python train.py --num_hidden_layers=12 --hidden_size=160 --num_attention_heads=5 --num_key_value_heads=5 --head_dim=32 --intermediate_size=1280 --vocab_size=8192 --hidden_act="squared_relu" --norm="rmsnorm" --norm_place="pre" --norm_eps=1e-05 --positions="rope" --rope_theta=10000.0 --rope_fraction=1.0 --qk_norm=true --attn_scale=0.282 --bias="none" --tie_word_embeddings=false --parallel_block=false --extras=["capped logits"] --init="uniform" --init_std_qkv=0.0408 --init_std_o=0.0 --init_std_up=0.0408 --init_std_down=0.0 --optimizer="soap_variant" --learning_rate=0.0106 --lr_mult_o=0.724 --beta1=0.95 --beta2=0.95 --lr_head=0.0105 --warmup_steps=110 --schedule="wsd" --decay_fraction=0.553 --decay_shape="linear" --final_lr_fraction=0.1 --batch_tokens=65536 --max_seq_len=512 --doc_mask=false --train_tokens=242900000 --max_steps=3707 --dataset="wikipedia_en"
Each number is 128 + 32 x the weight over the matrix's rms, rounded and kept within 0 to 255. Layers, rows and columns count from 0.

# layer 3 attention query, 160x160, rms 0.266, rows 102-127, columns 0-79
[[ 81 137 111 137 123 119 170 126 120 133 107 120 137 113 151 145 162  93 120 129 141  86 139 123  61  56 188 159  98 136 118 145 120  89  64 180 108 134 135  86  91  76 123 122  95  54 110  83  98  94  50 126 151  87 108 147 113  91  83  96  83 129 117 138 160  97 135 209 124 122 103 176 129  86 112 133 106  74 167 121]
 [186 114 118 138 151  55 146 160  85 134 146 147 161 229 115 157 155 119 102 160 140 124  89 135 196 118 163 125 128 116 159 124 105 127 190  71 112 125 131 165  77 126 131  78 134 231 122 140 167 129  76  75  56 129 101 185 173 123 115 105 118  56 172 105 109 122 172 104 166 128 156 189 138  76 106  97 159 133 160 187]
 [ 63  90 130  88 210 160 207 218 105 137 147 146  96  61 185 100 135  37 120 145 195  94 182 180 158  33 201 103  64  77  95 119  64 129 132 165 145  60 120  80 120 113  92  92 118 108 144 139  88 193 153 102  91 157 128 106 103  79  53 108 117 112 118 184 169  98 133 150 142 142  80 156 110  39 147 138 180  83 191 108]
 [124 135 138  72 102  90  73  46 143 149 136 143 118 133 109 109  71 137 212 108  46 165 124 197 167 153 109 167 200 223 130 103 111 105  95 141 178  40 182  68 152 124  95 200 117 181 158 122 196 131 152 163 172 171 135 137 138 146 177 134 185  77 194  71 121 205 148  52 115 118 162  62 117 199 119 128  64 120  56 101]
 [121 103 128 171 135  93 107 127  74 101 102  80 101  97 104 170 110 158 151 151 143 130 133 156 152 127 134 168 147 162  89 103 177 133  67 101 102 179 117 119 147 120 158  68 103  91 166 129 149 153 137  53 132 169  67 136 226 110  75 141 162 114 208 117 102 135 144 112 116 149  30 110 160 122 155 134 104 116 131 163]
 [159 161 117 108 164 131 153 193 112 152 117 134  94 154 152 173  92 138  51 157 102 158 169 137 136 148  86 102 140  94  84 181 144 144 144  96  51 127 142 104 142  93 141  78 164  90 142  68  92 189  95 147 116 124 144 112 133 130 169 102 126 123 177 105 141 140 118 102 124 127 136 132 169 158 131 141 120  47  78 167]
 [106 115 122  75  76  75 110  66  99 137 104 105 110  76 162 150  87 130  84 133 129 134 138 107 138 131 121 129 136 121 115  82 184 113 125 160 182  88 134  89 154  44 139 107  89  78 187 132 133 151 153 123 217 149 176 115  40 133  86 142 166 147 153 174 128 110 110 145 184  91 129 140 142  97 119 128 140 181 119 178]
 [106 149 116 106 109  10 121  80  92 104 136 115 125 124 143 125  49 132 107 121 165  96 152 148  89 144 123 124 134 107  80  99 111 145  88 107 172 124 129  97  87 173  52 149 168 137 164 136 163 148  83 176  59 122 130 124 154 153 118 107 112 104 178 144 119 139  98 119 148  75 141 159  94 145 166 119 156 141 145 140]
 [119 134  66  77 149 122  52 141 170 127 118 185 164 192 102 161 121 117 146 141 147 154 143 192 128 192 162  60 125 144  99 156 113 115 123 105  84 110 126 185 110 133 132 152 124  91 136 131  72 145 133 139 161 121 113 108 133  99 120 172 121  62 150  95  69 167 119 146 146 171 106 161  99  98 114 176 108 106 114 158]
 [123 146 144 102  89 126  58  89 118 156 165 164  99 166 102 103  92 129  68 115 114 208 148 104 109 178  70 163 125 205 172  69 139  88 122 172  79 145 114 172 154 116 179 133 148 108 124 182 156 122 113 145 157 132 138 148 145 146 145 132 109 107 143 121 121 174  63 116 209 129 215 169 108 231 142 152   9 140 103  69]
 [102 119 129 158 134 158 164 169 129 131 126 182 170  82 144 155 129 121  86 175 167 148  98 136 102 152 104 121 113 136 108 106 139 150 160  73 151 140 109 131 134  89  99 132 115 125 106 108 108  98 146 102 194 149  81  89 119 161 133 140 115 113  80 186 152 117  66  96 134 124 149 124 145 135 137 132 169 133 110  78]
 [123 152 139 134 163 159 108 135  48 152 173 138  96  63 121 142 116 129 113 115 105 153 139 105 110 115 142 181 105 113 109 125 151 102 151 121 108 109 143 119 173 116 184 170 149  96 113 134 105 103  92 107 146  93 135 117  98 155 129 115  96 130 112 140 146 151 125 110  82 170 126 132 162 159 115 109  72  82 126 163]
 [141  94 164 169 148 160 148 168 122 130  99 128 162 192 155 179 128 124 111  57 138 106 121 119 129 198 115  75 114 173 100 103 158 126 123 149 129 105  93 130 143  90  81 136 132 139 153 151 177  75 115 174 116 127 134 120  99 137 123 109 148 132 101 162  64 160 113 152 127 152 136 191  75  96 107 100 185 177 136 131]
 [157 103 123 112 121 105 127  67 124 134  86 154  99  93 117  96 114 134 161 148 124 138 134  84 132  92  92 103  80 106  91 145 124 127  79 116  99 126 171 125 157  91 164 161 129  91 141 101  96 123 103 125 136 108 148 137 139 121 171 126 170 103 145  95 125 100 168 133 117 139 138 122 175 162 133 170  54  84 100 122]
 [ 91 111  81 150 109  86 161 105  99 121 111 126 108  90 114 119  67  67 153 190 180 183 120 157 116 103 160 166 161 104 121 154  98 102 180  85 145  80 175 103 130 134 111  96 108 153 144 119  89 152 175  91 133 165 136 116 121 135 122 113 134 126 115 107 137 147 181 112 130 108 112 107 137 126 126 222 111  82 138 142]
 [137 162 125 132 112 160 126  87 110 104 115 153 161 126 107 112 103  89 114 170 141 145  90  91 126  80 151 152 125 147 130  91  66 102 138 152 132  48 144 110  87 178 136 136  97 136 144 194 105 186 151 131 121 154 136 114 125 130 134 109  91 157 118 131 148  77 149 105 168  70 122 134 111 181 153 104 125 136 119 131]
 [124  90 130 126  86 166 109 137  99  96  93 126 166 154 148 111 172 139 150 113 144 102 102 138 138 134 143 122 101 161 144 112  94 130  96 111 140 151 112 130 146 164  97 145 117 146 164 152 136 118 118 106 175 134 138  93  89 139  71 132 155 153 117 174 145 161 121 123 148 131 126  80 127 165 130 109  98 148 122 185]
 [159 143  85 121 119 184 139 122 113 144 135 133 134  99 132 124 228 178 139 145 196  81 148 174 205 100  95  98 144  89 113 136 178 133  67 255 133  60 159 113 141 128  68  99 112 141  96  86  99  67 105 161 136 140 133 100 100 159 101 128  81 167 143 159  98  83 122 114 111  92 142 154  94 138 161  79 105 131  85 141]
 [ 94  93  91 101 144 114 132 160 107 132  98 124 136 140 106 148 132 104 116 112 154 115 117 135 140 143 134 122  74 129 137  82 132 132 117 151 135 155 119 148 146  79 125  85 119  87 144 100 120 147 114  93 154 112 128 133 101 132 108 137 146 114 103 118 119 107  96 114 145 138 120 166 117 145 132 144 103 140 116 162]
 [109  98 111 163 111  95  93 152 169 109 109 102 111 158 104 134  53 122 208 129  92 139  69 132 132 137 152 143 126 169 105 116 162 110  96  80 187 182 157 130 163 122 145 138 101 147 122 125 157 178 170 154 145 185 122 119 140 155 123 138 230 124  86 106 189 117 164  71 101 152 103  66  80  91 135 160 124 104 106 113]
 [105 173 167 106 144 170 189 179 130 127  99 144 112  60 144 113 165  98  93 149 135 124 135 106 173 104 130 100 101 153 150 145 110 102 162 155 106  85 167 130  90 131 128 116 101 122 129 142  72  94 106  84 161 141  78  98 129  59 149 181  76 129  68 136 131 193  89 116 135  83 155 185 175 110 160 106 162  90 168 113]
 [ 55  93 166 129 162 106 125 151 156 169 145  99 181 126 143  96 124 205 112 124 141 162  90 163 116 150 110 154 148 138 107 128 198 162 101 112 105 148 148 106 234 200 123 140 135  95  81  87  88 128  65 164 126 131  97  67 160 165 187 100  47  74 106 165 117 127 168 129 124 158 122 100 188 172 144  68 158 118 133  90]
 [150 169 126 131 183 165  70  57 136 116  96  90 125 121 170 115  97 157 161  66 128 141 116 168 184 169 116 142 154 120 172 100 110 149  46 171  96  63 185 166 151 137  81 168 255 213 145 101 150 126 135 128 155  82 137 181  94 102  63  64 117 149 158 111  40 153  81  92 117 103 162  81 170 218 116 130 100 139 107  94]
 [129  96 115 100  79 117 164 141 106 121 149 119 113 127  94 194  93 132 126 130 139 110 149 143 153 100  96 125 173  77 110 170 146 145 137  64  76 151 119 151  95 111 111 141 152  82 128 211 122  39 125  69 109 173 108 125 128  84 154 122 108  93 108  71 106 121 188 106 159  75 141 127 203 130  89 135 121 113 126 169]
 [174 110 156 148 124 225 132 150 121 126 147 155  84 112  90 126  96 133 110 145 162 136 127 139 112 150 126 149 191 155 172  91  95 155 128 155 141  68  78 120 118 143 133 108 123 135 116 139 157 148 119 164 136 105 116 153 195 135 152 200 127  96 159 102 161 136 154 165 110  95 141 171 112 155 104  73  65 160  74 105]
 [113 154 153 123  85  86 136 203 101 158 131 182 190 146  98 111 147 136 121  85 177 112 113 123 174 129 126 152  88  95 138  92 116 123 172  97 161 117 125 141 128 226 155  74  68 172 140  82 104 121 129 141 141  76 126  87 113 163  77 119 131 160 148 145 141  89  25 151  83  80 107 149 199  72 211 177 142 136 129 147]]
# layer 3 attention key, 160x160, rms 0.263, rows 102-127, columns 0-79
[[114  92 151 131 123  80  86 111 139 134 154 132 136 169 133  90 132 121 102 135  73 150 158  78 149 113 113 111 135 110  74 106 101 122 148 115 173  76 127 134 185 114 147 115 164  89 167 131 181 172 157 132  79 132 150 182 122 159 151 130 168 113 159 113  81 169 177 104 127 128  93 133 137 113  74 125 142 170 135 106]
 [ 98 135 131 102  55 110 155 121 115  77 184 113  99 189  75 101 119 126 140  92 156 155 168 127 109 163  84 144 105  98 128 110  98 128 138 114 126  74 121 133 127  83 181  80 191 120 145 106 148 130 159 124 143  74 139 139  88 117 133 201 166  70 152  86 162 154 198 167 154 132 124  94 127 144 136 146 122 136  92  75]
 [147 139 161 162 166 150 123 129 122  96 105 154  88 148 153 138 202 163 125 148 160 165 167 139 127  81 140 117  93  60  87 148  91  97 145 145 122 133 114 146 144 115 139 135  94 102 108 197 124  97 121  71 141 121 103 130 118 139 105 162 105 130 164  95 129  95 116 115 164  95 107 111 169 149 100 104 122 133 170 176]
 [131 105 148 103 143 132  89  96  82 102  85 106 130 173 140  65  82 115 153 153 117 134 115 128 136 114 142 157 127 165 139 122  77 125  83 140 157 119  95 131 167  92 115 134  99 185 160 165 126 134 119 148 118 124  93 183 193 160 159 118 146 119 149  85 113 173  87 101  78 169 133  36 188 158  83 125  74  99 111 122]
 [117  94  89 103 124 130 188 124 115  80 214 121 132 162 128 145  75 147 156  90 183 152 163 120 116 109 144  92 156 138 107  97 118 125  34 109 144 121 148 131 152  78 142  63 161 125 154  89 175 115 145 195 173  90 143 143  79 166 127 115 173 119 133 136  81 142 179 140 111 118  70 113 122 180 161 142 150 147  90 142]
 [143 107 166 111 102 143 131 118 122 115  96 166 104  99 116 116 114 179  64 111 116 118 215 208 138  89 149  86 136 158 119 112 160 149  96 109  96 194  86 135 150 132 139 127  59  85 107 185 143 199 143 126 106 148 109 125 162 133 131 103 115 126 126 148  72 115 115  75  95 124 121 129 127 158 149 104 142 102  73 174]
 [ 77 151 177 118 103 144 167 159  86  96 135 139 140 127 171 176  65  77 102 113 137 108 108 159  95 172 115 104  76  88 136 115 117 125 121 127 101 122 104 143  91  99  80  85  97  57 115 104 147 104 128 117 152  78 149  81  26 102 104 216 116 127 139 162 110 205 149  88 151 198 134 132 104  92 135 107 146  69 218 179]
 [157 143 168  63 127 133 116 165 127 145 146 132 144 202 122 109 108 145 147 216  89 117 138 131 125 103 117  87 142 126 143 104  73 107 120 114 110 135  94 114 138 155  18 127 140 152 133 146 129  79  76 105 160  87 178 186 131  79 116 150  96 135 186 146 158 104 165 113 161  84  77 107 139 151 175 206 141 142 201 140]
 [ 70 130 146  91  56 120 117 126 196 113  91 124  92  96 138 132  88 149 114 118 118 169 140 128 161 187 157 128 197  61 204 198 118 107 121  94 106  74 115 183  99 120 124  54  97 120 133 102 124 142 117 127 126 117 163 105 135 122 108 189 120 120 156 106 113 134 103  55 128 146 128 139 113 145 133 178 193 115 130 107]
 [ 98 111 132 148  98  96  88 146 142 136  98 120 163  95  96 126 173 128  84 121  89 171 142 139  80  88  90 106 142 115  97 131 185 154 157 132 124 101 160 132  59  71 135 131 159 130 168 156  52 190 141  92 137 192 112 197 195  86 121  76  98 174 155 171 159 154 144 168 154 166 188 190 124 146  68 161  74 125 111  88]
 [122 133 128 120 138  99 126 132 141 125 116 103 124 117 122 138 118 145 141 133 112 130 142 133 126 117 133 131 128 121 124 125 121 111 121 119 133 144 139 122 132 117 131 107 127 122 143 111 135 132 124 138 123 133 101 118 104 146 128 133 128 121 138 141 107 108 117 131 126 132 128 135 124 125 127 132 131 129 134 103]
 [106 117 133 151 125 117 126  80 148 110 125 140 135 114 140 133 161 130 139  99 123 115  90 107 116 148 139 134 144 139 113 127 129 118 132 124 137 111  83 139 138 114 122 108 134 146 114 111 151 113 140 120 119 106 107 132 126 133 111 111 110 134 125 129  86 114 155 110 131 156 120 160  97 123 124  97 156 118 115 137]
 [144 113 102 116 134 137 140 186 140 148 105 117 146 119 121 144 115 150 147 134 141 102 110 107 153 126 124 115  99 110 143 117 124 137 115 160 123 131  74 156 132 135 128 123 107 112 146 140 108 112 101 127  96 100 160  83 132 111 104 135  88 128 131 112 152  91 134 131 159 131 132  99 169 139 121 164 102 108 132 133]
 [131 150 140 115 141 142 101 101 170 133 121 122 107 136 112 133 141 104 147 124 148 151 104 153 133 113 137 142 165 135 126 158 152 126 174 126 106 103 137 113 108 131 151 121 124 169 125 153 102 146 126 130 142 133 128 113 166 146 143 123 107 112 129 138 128 140 120 103 111 151 166 149 126 140 146 107 128 114 120 147]
 [119 131 123 105 134 152 125 130 113 137 109 131 117 131 112 131 118 132 113 165 181 136 130 151  88 143 126 117 129 140 107 177 117 123 156 140 144  93 119 125  77 157 127 134  83 187 139 163 101 120 114 128 173 104 134 141 155 123 116  86 129 146 140 130 118 100 104 130 119 120 121  91 173 163  98 147 118 126 142 105]
 [134 132 111 143 173 190 145 112 151 153  55 134  80 119 133  80 174 161 151 163 177 131 141 134  94 127 134 102 174 130 128 150 137 180 153 165  97 148 114 157 100 149 121 128  86 127 115 137  71  96  93 106 136 116 125 103 205 145 117 133  75 155 146 154 152  77  47  96 151 120 125  60 156 139 105 153 142 120  72 121]
 [147  96 123 107 133 206 126 122 148 118 130 115 192 159 150 125 103 170 116 135 132 124  13 144  79 116 120 147 113 108  80 107 140 129 143 127 112 158 149 139 137 151  87 142 135 117 134 101 115 115 101  82  98 159 108 133  71 129 151 100 109 164  96 145 110 101  93 113 119 161 100  87 133 120 149 175  79 115  91 119]
 [115 180 173 104 124 134 136 155 130  96 138 119  73  96 137  98 142 167 130 127 136 108 205 153  94 100 154 131 151 169 114 143  87 119  71 136 161 102 112 169 128 156 180 133 134 154 167 161 167 207 166 104 105 134 118 109 188 147 140 144 157 124 177 143 189 102 121 117 153  96 174 116 153 146 114 142 105  89 119 126]
 [133  99  81  92 127 131 221 129 144 126  89 123 216 108 164 187 105 178 145  95 101 125  93 136 167  99 106 145 121  64  96  94 125 115 155 115 131 126 134  55 147 131 105 139  94 105 115  78 148  40 139 162 112 182 148 105  95 157  91  75 154 123 126 131  93 151 137  61 114 134 107 110 130 121 143  99 150 136 158 183]
 [134 104 127 165 138 144 171  69 102  90 170 159 109 133 124 150 100  35 142 172 112 171 120  85 125 180 117  94  60 107 139 146   0  97 102 125  86 113  84 213  84 106  38  79 163 106 146 150  97 125  91 158 139 127 126 176 117 125  96 208 116 109 155 145 111 158 186 139 138  55 168 174 135  94  98 119 153 174 149  97]
 [148 120  89 102 171 141 178 199 179 143 142 148 190 129 173 149 122  82  77 119 107 135 114 115 168  81 157  69 169 114 153 169 117  92 108 181 106 171 166 172 132 142  50 113  50  72 104 100 136  80 162 105 114 147 108 108 165 178 101  98  85  68 109 195 143  89  86  93 193 125 118 193 132  73 125 105 142 111 143 171]
 [140  67 198 150  76 126 165 129  85 115 120 104 106 106 173  90 115  83  66 176 111 153 159  97  93 152 127 113  83 102  63 127  63  97 128 142 115 117 111  64 171  99 138 192 131 145 109 158 140 111 108  79 108 115 125 114 112 127 144 134 134 184  74  75 147 131 148 151 170 137  79  79 112  97 133 118 190 157 195  62]
 [155 138 179 129 104 100 102  55 173 135  88 152  78 130 151 129  36 135 152 150 121 186  83  98 141 143 164 146 151 255 121 110 125  65 140 177 103 161 181 105 142 154 109 177  91 122 172 125 135 103 100  32 124 107 168 127 168 187 132  77 126 182  86 169 128  83  24 145 150 128 182 143 156 215 143 128 109 136 135 118]
 [132 113 146 140  96 173 125 169 152 144  65 144 126  92 122 117 101 157  90  89 199 167  91 145 111 116 121 134 129 122 109  81 150 133  96 125 104  92  71 175 118 108 140 141 169 100 170 164 148 133 121 106 117 162 110 114 143  76  80 114 168 133 155 150  25 150 112 131 152 199 140 148 125 124  89 222  99 169 205 147]
 [137 114 133 127 109 134  71 128 139 110 127  64 104 119 182  87 126 162 164 105 115 101 180  65 127  97 161 140 124 122 104  96 118 188 132 105  48 173  69 136 145 128 176 161 181 119  93 129 105 168  84 171 142  83 104 129 204 126 137 180 114  93 121 142 106  91 131  91  61 119 171 130  95 165  86 145 109 133  67 167]
 [ 78 123 137  91 159 113 143 107 151 187 112 169  17 101  50 125  85  92 111 108 112 159 100 126 112 146 170 123 131 102 143 141 128  97 112 134 155  90  84 140 194 170 215 116 121 184  98 119  95 203 105 170 115 140 158 113 104 169  86  89 150 152 116 195 116 115  82 122 111 100  82  81 123 168 145 181 143 200  84 130]]
# layer 3 attention value, 160x160, rms 0.339, rows 96-112, columns 0-79
[[138 173 146  97 122 169 155 122 110 106 146 144  86  95 115 148 108 109 139 130 124 174 189 137 146 128 139 105 144 142 136  84 122 140 124  99  98 154  99 177 189 117  97 102 142  76 135 115 124 192 131 156 142 113 137 176 143 141 122 122 150 149 166 140 137 102 108 135 140  73  99 160 150 106 131 125 146 159 120 168]
 [155 148 106 111 124 166  96 139  93 122  96  79 141 159 111 118 124 196  84 122 132 147 167 147 121 138  97 153 145 155  93 121 119 110  93 127 118 114 122 102 127 149  91 157 145 104 132 128 170 116 131  97 137 150 139 112 132 168 135 119 145 138 131 139 123 118 124  91 134 154 107 140  81 103 133  95 113 163 148 174]
 [106 111 150 123 100 140 146 118  79 127 116 153 184 125 165 132 158 133 166 113 130 137 169 154 175  88 156 134 172 110 137 148 110 141 130 134 163  92 124 144 118 131 105 114 137 102 104 137 119  96 118 171 164 148 119 126 119 118 118 146 126 155 114 118 102 143 123  69  92 152  90 140  87 115 150 113 149 123 124 130]
 [111 164 116 108  88 102  89 144 141 131 155  98 143 120 120 134 141 121 117 168 124  84 131 135 128 113 121 115 135  86 105 154 151 117 131 146 166  96 140  80 120 142 149 141 105 140  92 117 138 129 160 107 125  76 130 110 155 145 165 145 150 152 101 147 185 128 114 133 144 151  86 175 136  89 159 157 105 157 133 153]
 [131 106 160 127 143 127 153 158 154 127 122  83 119 125 119  96 105 154 134 142 113 117 143 121 130 143 118 118 102 184 123 118 143 133 129 143 148 153 179 105 143 176 128 146 140 107 111 139 116 146 154 108 102  99 177 139 133  79  95  90 123 126 150 160 130  92 110 138 113 118 107 179 154 135 172 109 185  83 105  92]
 [142 106 130  84 168 122 149 186  93 207 115 128  91 140 153 134 177 127 135 131 106 125 126 115 148 137  95 147 151 110 130  87 124 137 131 132 100 144 126 152 106 132  95 172 164 146 131 144 139 138 123  94 106 128 119 133 146  78 152 122 150 109 109 123 131 110  84 116 143 170 110 117 154 103 149 117 126 139  91 167]
 [152 105 146 109 107 123 126  72 115  89 111 124 117 146 124  98 147 179 134 142 112 133 142 156 128 103 149 164 149 120 139 144  80 123 117 105  85 102 129 117 147 135 164 111 158 154 168 153 141 110 155 119 103 115 149  96 157 176 116 109 142 152 115 160 133 143 126 118 109 144  95 105  97 178 121 118 135 148 142 154]
 [103 114 143 158 125 150  92 119 138 139 121 109 125 128 129 156 113  97  90 130 109  82 115 147 102 176 131  88 120 151 109  94 141 133 160 144 198 150 114 148 136 140 153 101  55 140 159 150 113 153 122 157 155 111 148 114 107 200 144  96 151 140 110 129 121 101 151 141 121 141 181 141 118 129 129 135 165 131 123 135]
 [ 86 133 113 137 111  98  85 116  60 110 139 102 116 105  99 145 159 111 146 215 145 138 122 139 129 134 143 115  83 145 138 158 124 118 137 163  70 117 129 120  72 122 112 107  82 154 160 141  94 125 105 164 145  96 138 152 129 117 132 116 141 132  97  90 138 141 115 157 152 143 153 158 155 123  90  91 157 157 153  97]
 [127 143  95 117 149 147 129 169 149 158 153 141  81 113 142 138 170 152 132 131 143 109 128 134 120 117 136 163 157 124 120 159 143 109 145 120 197 100 125 126 129 110 186 150 121 171 126  74 126 132 133 116 143 148 137 133 154  70 143 136 109 124 155 130 134 151  85  98 124 106 155 125 113 115 147 157 168 149 149 146]
 [ 95 160 171 145 122 133 107 162 160 156 153 157  99 151  95 142 105 163  98 125 187 100  87 125 114  68 116 115 147 104 107  87 115 145 143 146 144 144 133 145 118 127 137 111 177 144 126 116 146 135 118 108 157 108 124 145 138 110 120 166 106 132 100 133 143  79 164 116 105 101 115 106 189 120 121  97 131 168 116 159]
 [ 95 169 103 135 113 102 127  91 130 126  59 126 161 139 107 140  88  99 119 128  83 134 139 130 146 109 156 117 147 168 113  98 137 131 149 111 142 163 146  90 143 106 148 141  84 133  92 123 114  79 121  96 146 102 129 113 152 146 141 114  69 109 145  92 107  95 138 122 145 157 134 101 145 166 156  88 114  96 167 111]
 [160  81 127 124 137 181 147 136 109 119  98 133 137  95 126 143 130 165 137 169 147 150 133  92 102 144 167 129 129 149 117 123 165 116 113 163 117 104 149  95 128 108 148 135 120 119 128  62 137 125 166 108 154 142 122 121 131 154 111 125 113 160 130  98 143 126 113 106  87 161 136 123 100 158 132 110 138 141 138 115]
 [181 163 113 132  96 125 127 167 141 104 109 108  80 147 139 121 137 177 125 129  88  91 110 115 161 134 100 170 161  56 107 131 145 100 121  75 131 104 139 114 134 154 182 114  83 176 162 115 172 132 162  78 114 176 127  96 123  96 142 103 147  77 181 173 124 138  97  70 153  87  98  58 121 153 141 120 155 104 131 157]
 [168 142  78 108 150 142 132 138 126 131 101 120 166 171 125 139 130 200  87 133 124 136 126 132 144 123 121  75 114 100  85 107 118 148 169 153 108 157  93 112  96 145 149 126 104 123 158 137 119 113 170 123 142 127 104 115 102 140 141  93 125 160 103 119 146 131 152 115  83 136 128 140 114 137 152 131 102 149  91 177]
 [156 107 132 111 129 149 114 172 138 104 155 109 110  79 144 129 121 158 156 148 167 137 127 130 141 142 137 132 152 136 169 125 114 133 137 103 153 109 154 123 116 124 141 174 133 167 115 127 186 181 155 154 113 111 126 146  98 127 150 113 139 117 146  92 147 139 102 117 154 126 164 107 123 125 180 126  89 121 148 128]
 [139 150 117 140 123 163 128  98 145 121 129 177  89 174 104 151 140 122 137 130 140 157 175 168 136 107 144 124  79 167 134 129 127 129 121 118  69 128  94 145 125 140 155 117 166 158 169 130 122 147 156 124 154 121  92 136 153 101 131 128 121 117  96 178 144  62 126 151 144  80 134 147  95 105 122 110 170 119 136 128]]
# layer 3 attention output (transposed), 160x160, rms 0.224, rows 96-111, columns 0-79
[[113  99 177 170 158 110 157 192 153 143 123 168 144 112 138 135 148  97 115 188 147  86 103 115 102 136 140  51 142 101 106 168 170 135 121 225 111 124 127 106 100 102 116 115 127 122  81  69 115  77  77 102 115 134  97  63  90  71 184 101 134  38  33 144 131 139 124 189 106 135 172 132 125  56  98 161 151 143 131 116]
 [153 198 129 132  92 113  66  86 109  86 125 163 124  95 191 175  63  78 149 104  68 195 124 133 131 193 129 173 172 133 137 181 175 110 116  97 208 139 157  68 124 110 204 144  97 116 116  67 100 106 127 168 154 168 135 167 135 186 162  85 128 121 131 115  78 138 103 101  90 116 144  98 148 166 141 167  92  88  79  63]
 [116 128 137 126 139 148 105 149 140 148 117 115 127 148 117 134 106 155  67 203  92 144  59 138 166 141 136 191  78 140 137 145 192 138  84 147 178 137 105  86 135 114 139 146 204 106 148 100 171 121 136  74 119 119 139 165 128 137 132 127 156 109 152 123 107 139 196 105 158 111 171  86 190 183 135 159 153 154 125 136]
 [116 131 131 195 122 125 152  98 123 105 111 110 130 136 100 155  50 122 108 127  99 140 164 123 113 150  85 132 159 170 157  58 134 128 166 110 120 153 158 152 141  91 109 140 175 121 153 205 102 154 147 126 120 184 135 144 115 104 141 143 152 102  87 108  78 172 105 102 160 103 162 161 106 101  80 172 141 113 124 140]
 [ 69 162 126 104  92  89 102 133 131 156 110  92 176 202 163  89 181  96 165 131 101 121 111 124 178  66  86 150 111 105 126 156 131 159 110 136 137 169 155 146 104  80 142 153 145 175 126 133 118  59 119 131 143 162 134 114 159 174 105 172 137 112 146 154 182  96 107 142 107 152 170  60 141 171 102 180 102  93 136 179]
 [ 86 179 143 150 105  80 101 166 118 104 162 142 158 129 169 127  91  92  81 185 135 115 119 147 121 121 167  80 133 142  97 133 177 118 130  80  81 164 179  99 146 126 122 130 138  91 165 102 195 164 116 187 142 137  72  95 144 130 182 180 112 109 128 120 160 174 138 111 133 132 109 165 184 144 102 140 145  90 146  99]
 [ 89 210  68 148 117 139 170  87 116 132 177 100 107 143 146 180 114 107 104 147  50  63 152  83  99 115 123 154 136 163  99 120  90 100 158 197 172 113 114  96 124  85 115 150 101 129 155 139 110 133 223 121 107 145  90 125 146 161 147 150 176 129 125 152 162 127 181 103 131  95 173  80 162 120 102  77  72  85  87 112]
 [162 111 141  66 106 121 100  64 149 143  99 123 102 143 133 199 110 203 150  89 125 145 160 148 115 144  99 206 133 121 128 130 112 170  83 126 143  52 134 145  82 162 152 115 148 124 120 164 103  98  86 121 148 121 118 139 129 104 143 112  79 159 127 137  91 123 109 138 122 129  66 123 140  34  66 150  80 107 134 131]
 [115 148  98 153 218 101 189 193 111 102  84 135 165 105 128  47 176  85 115 101  96  95 196 146 136  67  99 129 129 132 144 105  92 135 162 126 128 138 141 172 162 126 111 118 107  59 119 140  27 103  99  29 108 116 125 174 139 108 112 117  63 163 102 207 128 119  87 181  73  96 117 171 177 109 129 163  72  70 162 188]
 [149 109 162 140 134 119  50 118 200 134 105 149 140 144 138 150 102 145 148 151 151 130 141 163  98 133 169 130 129 161 175 128 152  88 148 130 139  93  85 158 128 139  50 136 179 114 112 155 169 103 163 147 152 164 129 116 191 160  99 117 170 134 140 150 151  90 186 121 124 113 110  92 133 171 147 119  69  93 112 174]
 [127  76 112 174 145 153 123  99 149 141 129 147  83 115 118 136 166  83 130 183 120 110 135 135 161 109 150 122  97 147 126 145 128 121 140 108  93 148 134 108 127 105 122 112 130 100  70 133 134 145  92 120 127 136 138 114 133  83 171 126 117 166 156 135 145 189 158 126  92 196 174 178  98  80 114 148  70  91 169  63]
 [135 132 100 123  80 159 127 180 133 151 141 124 108 132 114 161 174 130 121 100 133 126  73  54 135 128 136 149  61 167 108 147 116 150 179 170 117 112 125 142  75 163 164 129 163 141 132 123 125 147 118 123 144 138 150 133  61 185 130 170 125 156 140 138 110 137 123 143 126 145  82 193 104  50 105 157 148 109  73 186]
 [108 153  99 170 113  84  62 139 111 147 156 148 155 168 120 112 158 137 102  56 111 138  96  83 126 107  92 135  65 180 152 111 156  86 164  83 144 135 120 191 169 135  92 131 150 136  75 151  83  87 106 126 112 112 123 150  77 170 132  89 128  77 102 168 165 148 106 128 139 152 108  81 147 149 165 136  77 157 125 171]
 [ 94 123  69  72 122 121  69  29 181  70 181 165 151 140 156  97  45 157 109 151 101 147 175 136 138 165 129 140 162 202 131 102 125  89 113 162 126 123 159 102 186 184 160 167 165 100 154 138 223 190 162 177 112 116  98 148 169 165 127 155 217 123 208  40 152 160 202 146 126 135 166 126  71 123 144  99  80 171 100 117]
 [100 103 175 111  83 110 133  79 125 115 113 128 110  99  37 145  39  50 129  76  91 145 134 136 150 148  98 152  75 190 127 110  84  93  94  94 153 106 124 146 124 136 185 115  79 129 101 143 115 158 113 153 119  91 138 161 137 101 145 142 151 111 157 125 134 163 121 101 123 133 139  61  76 121  66  78 105 149 143 110]
 [130  64  71 149 123 104 118 138 111 102 122 172 134 139 131 126 128 132 108  98 111  95 131 168 127 129 107 158 130 128 119 126 110 128  94 189 108 145  94  98 117  87 105 142 125 138 155 127 170 116 129 166 139 200 175 164 170 182 175 129 124 103 129 141 138 136 102 139  73 103 184 124 105 160 136  92 133 175 132 101]]